{"num_key_value_heads": 4, "vocab_size": 4096, "norm": "rmsnorm", "norm_place": "pre", "positions": "rope", "qk_norm": false, "tie_word_embeddings": false, "init_std_qkv": 0.044, "init_std_up": 0.044, "beta1": 0.95, "warmup_steps": 200, "doc_mask": true, "dataset": "wikipedia_en"}
Each number is 500 + 40 x the weight over its row's rms, rounded and kept within 0 to 999. Layers, rows and columns count from 0. Numbers have three digits each. The size before them is the row's rms in percent of the matrix's.

# layer 2 MLP down, 128x128, rms 0.165, rows 0-127, columns 0-63
097:575458537549513453500491467487506493517480467517475461466448464548507511480530549551568535453508483451487458583531475529537561533550505436455483486555558506500459508536433498487473419469435526
100:424492481432501478511509510523434511417462418447489501520501511633475511489481529515435499445497442475478508566477421554545510494554479484556522458425411541442490488518437514482526481481500444
087:452522549516501487493460478548535585520483524457572465491520443466590480533539554524441503510459458453458465471514478485479505394592429495470489515512515488531447521471439470525543441455489503
086:493433455492446562610479524561413545512485508460451490472507483462523445442509547495535556494509428499466508469527467544450487534509483512416500505456538500430511542548555437548508406514540531
098:483471492496523405490466432450457479529493536485545543508547544521526464488465422542491494454524566606513541521466454506458493540475504469542525513467508477536560476487425582506508527486519486
093:541501458570422438533519492511456451437537462544458516504524553543491517530528512520433563524493495461491483621509502467482534501530501500468507482556481473518521555498506512457539438489410517
095:565432489494478514512487540573509524514593485564514522494530477446581542487556486480402480548413510478507607471476453440506475530443540587535463516503462494447523456474492495535428435467552495
109:506498409500459575503504512510482462488474477442474449494505527505532557380492493471562488477584428450498468427519529516459537507474453444573447465499484501480512519524513476530497484511425471
089:506575496542559462520469568447446511451483466473451501403495488513447523556579520451472559464526493532429476483531524508540468451569466496459461489492477486502559478470492587487578464489535464
107:464464483489488516510492533478515533514478496513488450564474545496573469435525445520608484504520502434442453469499560477553534508594477540469478462552479433480542460486574481479501415450487502
105:463578574531491467518477471506540516476515560503471513555503492488534496518481514514448493454503574482521473458423524536487512435394523476497570528503545462439582518502522541540527539493471486
095:493517506475516545555489506439503516554444486420518465580398509471572440497524509530498468500537552494479554491565495497544491514445414481513552484533562502500478488461394531429462502418518467
120:555461442522508487513439501563492415525529532465527551484498529426489518473485511481522531464540460537501526583519527461445496533493546479487494527411490477496449466484479468445580479513521549
096:544429515514518538451495505523451451461560483496500532447532461526525440451522390526522546548475471530505476519473523454453479494471491499477492477444487551398471514480482506545551460516535582
102:487481583479477476515433477571493503517517527523438483513392488407429531581481545495504582427528535491546507458464471491496520498492463481503503494524558500536527459510404527494500515459525504
094:457479537483513422471515465468461448526536443499510541512543476428522434528526465467570474545505495570528477540471473463505544506507456515401453496476531523498470551535517490490472474476510495
094:479457482566414487460517499490510462484471498436469516518496464487479469511424497474483513532497502437504472548454554538525469489557489508469458485494484437553570466482535534549500473472490451
099:378517543465544489441510547543480477440528496465456522509487532527560476550473461504539537479567516495487521493454494481491534519508497449556510474479534532576513541460536444513447457563601501
095:483493500462527463482520471474562487531500508430526488485521549529467542562483534445495478564475536434435481448491500508478440529444587561494503463481486546554444532439544473552474540508472573
099:487529562471586508592438447504516586544512504451501468524421490541439569493418522485509510510542468511497436509491481463545516504512424468507464454468536498447518425467591484476549459458512491
123:454540540526475377464516498513518475408498470492460530493555458478499529485498511514479509470471436589537469475515508517505537494559534481436541541475497501487611513477538540512483485550530523
120:445491484519475465425535485433495495494504449596526446490515537462471467479480459509440438537536616500544550543516540505492490514406565508503571508458494518560545552468559501557479513502593546
108:543549545500470435427539529491491554481510470518574507501450539496489498474539514541482479591528543438525488481407569489494500471448543484561501478525479556503536531470583507455528511485475466
105:564490447497483583504488453514438501542439464491515481503518515545470458443597521446562520422524484474506480465488488509497559578533464481533451560461486499503545514527489472452496467532539462
094:555497458559540552542491463527469467569429576419499537517524415506537494500553563556479505473426422506538527504527551501522477528462461517567524481495483495451461433511549500558539478535447461
101:501520458520496488515453464557484481418472565525486492547542514531443578471475611533371533478492546485473496526483531558575502492435518528479512535542486439495496460492478528520564524537468513
090:492522531461515508381533449480454550481488536558559455500494521506485511542522501582509545520490517463525555508493555452516490435503475521544468513502551438467523499396529495477504501527407503
109:537478483543521393440542529407512514495572478486497505543487478458437497580500552525512474501534520530521453534454597488590530473470465461460529501573494514485480500523505488500455481463513563
107:563456533497522527524553466496463456417493484488487448527459499602499542597578511501560550471539466514522492470543486477494541526424522501574492553539527451427493472493406505521501496458499483
105:527516532457488555491446545452536545495373486498501491457480512611528463462505563524507439491567465481491446492522497458475524477528488449571494508440511524476473520540478432424609414498485502
101:499397563534555547539483461476503486530468557514501541470517450459431512496507493478559531432522501498548434438505526531498542517490514560553444486522512466477515437477531509493448486495547508
092:497518472510490484550503507441541552550515477503593466498450428500557489535491498457520531500491439394520497411552458483499558503501482519473505480432541516495454511493461456495492529532468466
100:491510542523567492530534494519455468399449501593506522504481486487460460572480493487597515519459514535481519492475466488488540566494544479536505533513615524571509506515502417506473452458582501
091:527405453443467446463429471539518480516484486479450514450539465515486549527576512560448498512499576452552532415435464514534472530465463540536455488507541524506512494448504471524485425515491513
116:527548473520497463471450578550408551536476482500473466533470479580528426432516524540518458439481507501492467505529477538513515542527458523547501515513506475540483507550581495501466572540517527
094:502420575506465511528458519485451510536518466472454507438556581515490449512509449507468476526467580491541495463427501574459476469568518516469511509462406577461540494441488439562477482549533512
094:531490524515459520511503457513456570537490509552497474485455492511528473540532584474529498480446542474511423473511512424469495454551495469409471574435489521483429443492549546513595464505472569
098:470484537496423520482483468525446555411448472492560484479520479527436555515454486488488474407553475452536509524479475396472476522496563520535493541489457553495500464500503512500544530517464578
099:479514464469563561464499456502464483515440488539476538438454485534452477449533448505464551512509506512500460535497466443514548483545416548549430520456519544523520494541531422428553496446443481
104:470463460500489424518605528500466459488506563489553545515476485517473507563507423529479460493500486515513550471540578507474464452509567530506505489552512451468527481512383501472469528489579439
090:499511431549533534509522498511518554477460485457547509482426521436538534462456512469428532511491432578559513472471549539477427513536558498492533586466486546456494471499481465557508527486397490
108:529470515528506437564477558595458521504494492517545450499477472521491463469521523510519452472431488520485485478458484520574444431411472523577455476527536465485467458531539526431532532526464525
099:449467525413489412480524493440569506486516460429516526536546520537543442595523507475497483502462462459541451490431456488488499505478491513496485538437463530463479506449546466541512495446430495
095:569482501531441473413440536420441519476529434575538381527464506506509506443520547503481463453462488516524495467496551414498462503445520519510529468434499500551478479455483542511578565513501552
107:459442559474518537472458458473422505504473529447507489478408512540520537609537471503553535486520457584433487574526515534439498533513437515492456505506542441504491492481493416549510456451510532
096:481535511539482518521487524482384536569536474425513451548486450495441586502542431495554527431491498532461481449525407508526447529519525491496479496560478457458511523456425547515498531494441526
106:503486459520422474504510485486449538555495585494468562446458478564486517537462505460500510460485466516559441514539545409452474556468469511539512527515441501528459440524532477468504512436505525
124:475445532514445436539531455491495532508493523526451502527529471535515424527510506511518494504508530604545479514435541498549482484502404466482518468482368481527583513506517443470466529556527531
087:487480483497477448448424489506506490515469527487565509525523457499508547447530517509518529421538495519556546564443498530479503494523468511486521517548531488527554402519554445526458539530431485
105:540514458509442505523513526483497492460546572550509585505533497488539505512525607526510480469492506443528487480486540480445532505539549463529555431551547520481531512448461547471524472509423482
087:570496505482497534458542440440548443599467529506485463511466450546481393528469562513519497549501516534499468516485563459537452505497469459515495431527531443541511534486531467527458483504484544
103:394588510516453499501506559529516456514523449499543488498444484546532455484545517497443513512414513491459445568503517565510554454509453506504528415452448446451492523497526466474525473573545526
098:537443457528512447489524471477476523476530503531591481544511477472562512509472423515512529569488553567546492457449451486535519414531539483486561412529497533471501483486535470540498485529483547
099:500432524512504540549474523476537472459461468452460379461512495507506499581460569519492462460499484503500490577474433447470459596519459550473498596493536537504498444459437539468561472505540529
091:537500544501540568500407512492489499451496469530540516507454495416440508531466450478487495518517464496435434523539425440524552476501534501535468483521438554511504560533529476480539521534452483
089:489482484465500504508509467421483497495536513480535628581545515399537487516442583498494520530563512553470538460504565458539527503519534520468540462497492495490446568542518536478484559453537555
111:522485492507537509631518498540473526535441549478420522461472492443422504447509517459527531486547484427500411516530474518448491524515441415492473482524499465529413479528497491498520507451387505
099:433464510525406479458485419471531457495527478565591523494505482526487452539482527511482438521508571502528524479430562542494502470576496544490489454553512462535549515496540536501499520512550510
092:461530506502503517535528464461531441537605537535517508481506472516528454468493513526438466478502449525510490502491593496496473452431492556560461507555385487545496477496551602489552493498580506
095:538403543510480453505572447492436520521504542473471525479433504454490448511462464566537492501539463526579504513485514540507518541508438507489475464485540516522459508481471597466439525438450533
100:465528445544484514572516524475515526462503533544488488517469559514419472483525513555490468379454443462461440463469485423542439441550556521472507536434500469556477492496482512505528547534555477
109:460465459412487497508575530468434450482445536506478423484451467459562458460525467579545451512507415486519448464540530550590558549440556516524505486485520436481520494482470500519493525441478520
096:473527501545551464527477414505459483550442495430451454490519476459465479507560549452500508442481471512531486465571419484537560451510495520514423529500466461546505517505465490482552511469454521
110:437515491469504429551536474589473509480523493543507543472452495492485544489517431490519492459477513493474497585547455494502451529412483491406497497537522532508458494486487470480619448474451477
093:454409491476440522555457477528540499520442531564519540439540457502494485510413524536398511541491552472486487576514464532512487460533532493525503544368562489456499494535479463491530513515479467
098:497462527551478486515470538514489494577489519464470466509462487481478555598397472542578531478518475528537488535514537432535514579471486542527492516450486559505557532503466474509505451503533488
099:546404456453555556522499584442477487514485501522474503452558524521487576476473513458556523433528503519522484505479452460509524522534534482495485480447555461479532416485462425410534472517453471
091:446497525529490540476480466493480510526472502507513521450465481530582487494435461463509487451461474513479486457499518553490451525547554538448551552592612531481494549514497455534493474490545472
107:471543498517509487529502602476539430506523403481540450485468514509515539455531376500484413436543513511496459514459473546458445463557500482501509474503515468486578480414534483540504505519540577
093:436442466444537524561452525519512515550446551534454506515534428480489492504609544488632530486477502499542494442465503486486512577547459474451518520484455527523488462487497511409559492532407514
097:457453512507491467543453457528502508458522561529496506519496401411494474472586467430454540505487443531500532526423499510541451532486581538458451462526487510527398501496443497461551503473591482
111:468547571453520394477520529499555439522493453487517467482580495503518475518479532535524498489535506500491517510483446498580442474471496574475511508554515479520517460455519539499461517560577466
091:576542431507481521503506492464447417438574499516438531505424493521459530443503541481546534488496445443474498466527572522591451542458500542557445556570447472457506533524472495496438522502429540
104:471499461520543498513475505489506513497474507446542507498408502533376519469481533473581542521520458503536463597490478489479528495456475413544492485505480423550472460566558468513507553455471459
093:436439507605534459489533544470496565495484485462486596559481509484483513465483428562475487477468586518490479577506544555537475459417520505509578477494443450501595497529486514493557497523494453
103:537466503506495448519476516563515426472446482462505471545520461451540549520451557489466473530528509519513519433475485546583509529557491542500461543457568488518501509489525457498500440524469551
113:557507475462516505513538453490478462501550477487452521514488629484528478428520542523506477465461569474465462467528573462505489548446565524446491523459516541451508506499549497501395466522486500
097:535504522500497506488543567445500525567449469456535493592578498487456502470499580493530424543506473558523581465524483521471497522463475480495503531508515495477607480469563477504488541465569515
119:586555494510494576464458479491556474447535530510559530498561529520484510485521460474466508552479528512481506557436592493513431500476502507513538452573442565497471510443451564482541472485455504
104:565500430486489506464511545492526463543565450470511500533458555474529405431442593472569522446457544523549506472480504522432543556523483514524493548482532460519444519463554531501468456520496519
086:538484529488470548503525481499487511474554526478452542456511535524497518547470526477455484382461553537541467532537474521462534513579492567508523472514581462535533545524456531506549480523581468
112:547509501499452501493525550497586550525521488498527529481527546494482457480504528546454422483513559447445469509537472446551466439532507485510496443535504526509505543486534458568548522452590501
099:531502481439486542534520507418488501503493434497479514495455514500522473493470490465463478432508484544540438426526487447481543500545428464432421480503495498568569536538527482466502460556533477
119:541469518449499566508488490490523485426474478484468550455443514547478482539532526564519505477521460449496457423500538525470540512539449525576425506432509472502485497543468503477510532473458483
089:499489467561468473437475482474488507494487574516481523461410474550455557524453523494486533490467537505528566529475513446569480512583450552536457427507532508431551523474512546458572590496451526
086:500544506556508501540493546518496485561456432479501502554523520459473529434567420587496475464598532507525515396452478490540460534546445453420532452534474496485513524491484543611436467527520442
103:427448508526534473532554495467513448516474507467470515562476543524530562558511482432543529478547487559506544525461502511521458463482598482516541508464494423547516547506445533541482523429577527
103:560551474467418512482525524499591510443551522487515526520503582477485460505517475508538353505503560499559544538391510519489462498423482502446543454530477442506532540470553454483468510540531507
096:493530524577545479447483531464532501481530490466528523531476504501520478417510507535541511490501529592506515586490542420527487460474500525491512512513539496518513536443475499515570465463552535
084:509487498549514527550541445524498520463525503501510522492464517523447481465466489483519428490471474451413462507556479441427562561442490458497421474463554446541461468515520456430476521501462524
100:510420437548458506530536548477564502521550511574518536509535498514457585523464472467515497524514594505519512568441526491474482474541484434502510431559484523520507471489503501515564364475464534
089:582469488515443483560547526600573514487538471440509481510458431500515534453521498536398474483517492522474468516502478542494521453453426449508448561493501536545474407522403440500545507483494517
106:541498490414460472466537516532443478574451533465467491450483475489527500465497460437559507489491447459497536488555466443531569448518511505528577547426505524519521464504483509458583501417566488
112:520566525533526524514571498558490432570463527517499493528525535526459531537481452565537487464484524464542490491535527556469518532510477520494535434500512469445516506474454442522465632486488563
097:441504500544480453487514559465507537403483505495460468448526511458459513549531543430421501500474518452516513548448432527514531534533506589474502531533496594554556454484443492450565468495436518
106:492549467472520613541493493525432525451426580478532491472453459508503504534501538470537469505490459530476495466509442577534522498453470456594468544466603456476483444564431467447520466475478502
090:559447542491432483519475440543586463506542508457538509502457479453503486511487479450576523534500590417530498499490469539470435557512448486556483544503498531562431468503454466493505521490495464
101:459511478557483449485510554458535455468525490529607483512442485492493481527536473485518475493568552535474490461476504476502478531424585430477535510461442540510597538442538545553457475491569605
107:490577515577493448444507455508536492484467510457545522465499491481456472445554448548483516431530529409436508499527562446477483473477436516512434490532515464541512518486507497488493455501475501
110:500457448460476461440522480511480535470547446561568445570523544477520539431546490513459479532444498520521520551540536556551493495423591569564557504501465488579551533434438524528512519452462508
100:490539464547428538463495448508497515554466532507519463488528545544542457477505470507526523478471523490525495415527540557537490509495526519457528477534516503472545528574624594644509560555504496
094:490479533505592511519501524479493523482512496565469556526599488472534495501441520527532469508555488461531452512509525508516481531545451450478546487552472504512462446498501516483512519490498425
102:474464477475538494552475501457442481482503497467501484534511491520488425540464481486490486582595518510543479498457505473588485529490502501522507515509405571499493499504536465508503444470487494
105:563474463534536540536503531538449488519518407531481504430486420468440457444509533497597509406496455482510463542553465520464497499478573551548496512499486467517470516487517493471560523467461546
105:567606504481418529443515510464490540455553452528556453516529504532522558475483457545541477447458493562479512501500523469493451425472565524481421511486521547437526501513483525508500456523474459
090:469547527478487540496561497467459522502487503567525568506464474537446459452473435553457465552481509515479460517427569577538504423537519466488504444484423470593550513465521511523502389504532497
091:499553551521550543477493559526506530569507525502549569499510512452467404543487509492483494517577596529476513545534528493499481472441505511497477533513562483543472459450535525515526504480468482
091:467588477517486487522520431548490463537531488459514510535590483514525558504496449497432486520429537563417504507552459531423486533503523507461493498581514416494489502478555542488542435478451515
099:506437461502490523470523562510536456427538489459534452504523498483471470531451496544519496538399539453584552471443550549442474490461515510403554486606466572471551559416474471562460500503513503
097:461541481518485537517534493529478486550481546422455469476404489469533524511413463470551505474488454535468479412470484508465534576509472544478440444559531511592538498503534438474476479497525494
100:550477539435495499524523551495548446528519445454534500542454501513540452436521444481543477531490484497499557511516502516547436448472519518497549545479524448473484556468562422498470475517477517
094:530508451514521447489498537417432442468538450533550478515538494502490468505402440457489479501457492543526479514509541462565434499490524582541497444554506492538511470431525524512532554497525504
094:509410482472505516472438532549505463466543469477485479489537502479509453510558537507579498477533465449493501511484521516505442486565520538468516498444522579476596449494478625552465478554532533
089:520479480476466533482456452461511546447461546528533559489477428524535566474503530487452564565475561547448461456514470590473489496473534525522483543491518502514527555500374535458503544524461500
099:525495526502497491535433499450570503454475519470496527497459536451436540511496471363529432502503581487568466495476478468466433458549591511436538511475510418517484451518492555455520460500561494
101:505410483450455507506597491470480476556525497493478473454429533504481561500436503508486434474516472505522476416515429500545519528506453502521490492558598498516461445439451435466477507485580566
095:518496467565532506453485450493405491487480486505476416488454445478484467515514481495524504525522430521588427446501450560552535507495415548461484500499546528482564531562589460448511458473490490
101:567573457499525490471516445506521541443503489521506560527495532547520481557515495547494483488529502469457520427527478519494462499500512424493531489561520467446559505465472489459558545482402500
086:491492447517482475502509551487453528460524472411531505553498576551518448529537484492519443501489530453473459454461503503436481516583437541554510563448461500484479508509502465516439494465459447
093:522537431465447554495544495406476478500452554579475466492490503470496535483521484468451478437567512509472516455470501476495474481505519490525514411428523510459507487503514494572498550534541510
108:521566486506478531461587423529496539528526534489537471533520514443509463458428524578448550483510482487523521435512533439481509508472440487464480495509498478522477526519605546533570472519471538
117:479493445579455503482463552440492523485535441590491499540506487535487491521533438468496458425523430535527506557502516482511483499468545543471517535485474534453556543570443462531552565502563523
088:510561494492560497463508409460573476512561469551541468507512499498505534491472505506447444501555499547534554455529546473531503483454517529464530508438535512519600520478502522498511512470566449
110:461527524564467416497548473522518586463497516515542533500551490504473494490419474444481419468513521573519471412442473566538495567544494488490553459503429520522493508485473434501483487531498535
107:507518449527431507473486557514499468489522480468474468576563521419559519542451514535536510509479531489545455510467526525499476529454492538447540538487516558481528492477573547514453431472474516
095:456518456513467509452454433482504530481496543433511482549513510439540513449520537540441513484480454533445484519556483468532505477583533528435484473466459472541518540539517569465469463526531530
091:485436520538541504528430508570445466550563518465529464492533525587476439430492528537495522539500510479486464617522489544558528466426438503540592505467490461493474545493547510520492537553482537
099:560590449499480530513501496510519482512483453492510513478512539522452541480468492499466457483571520540558469451528465550501494471534515460483568422578513489474452519515525483511527501523591493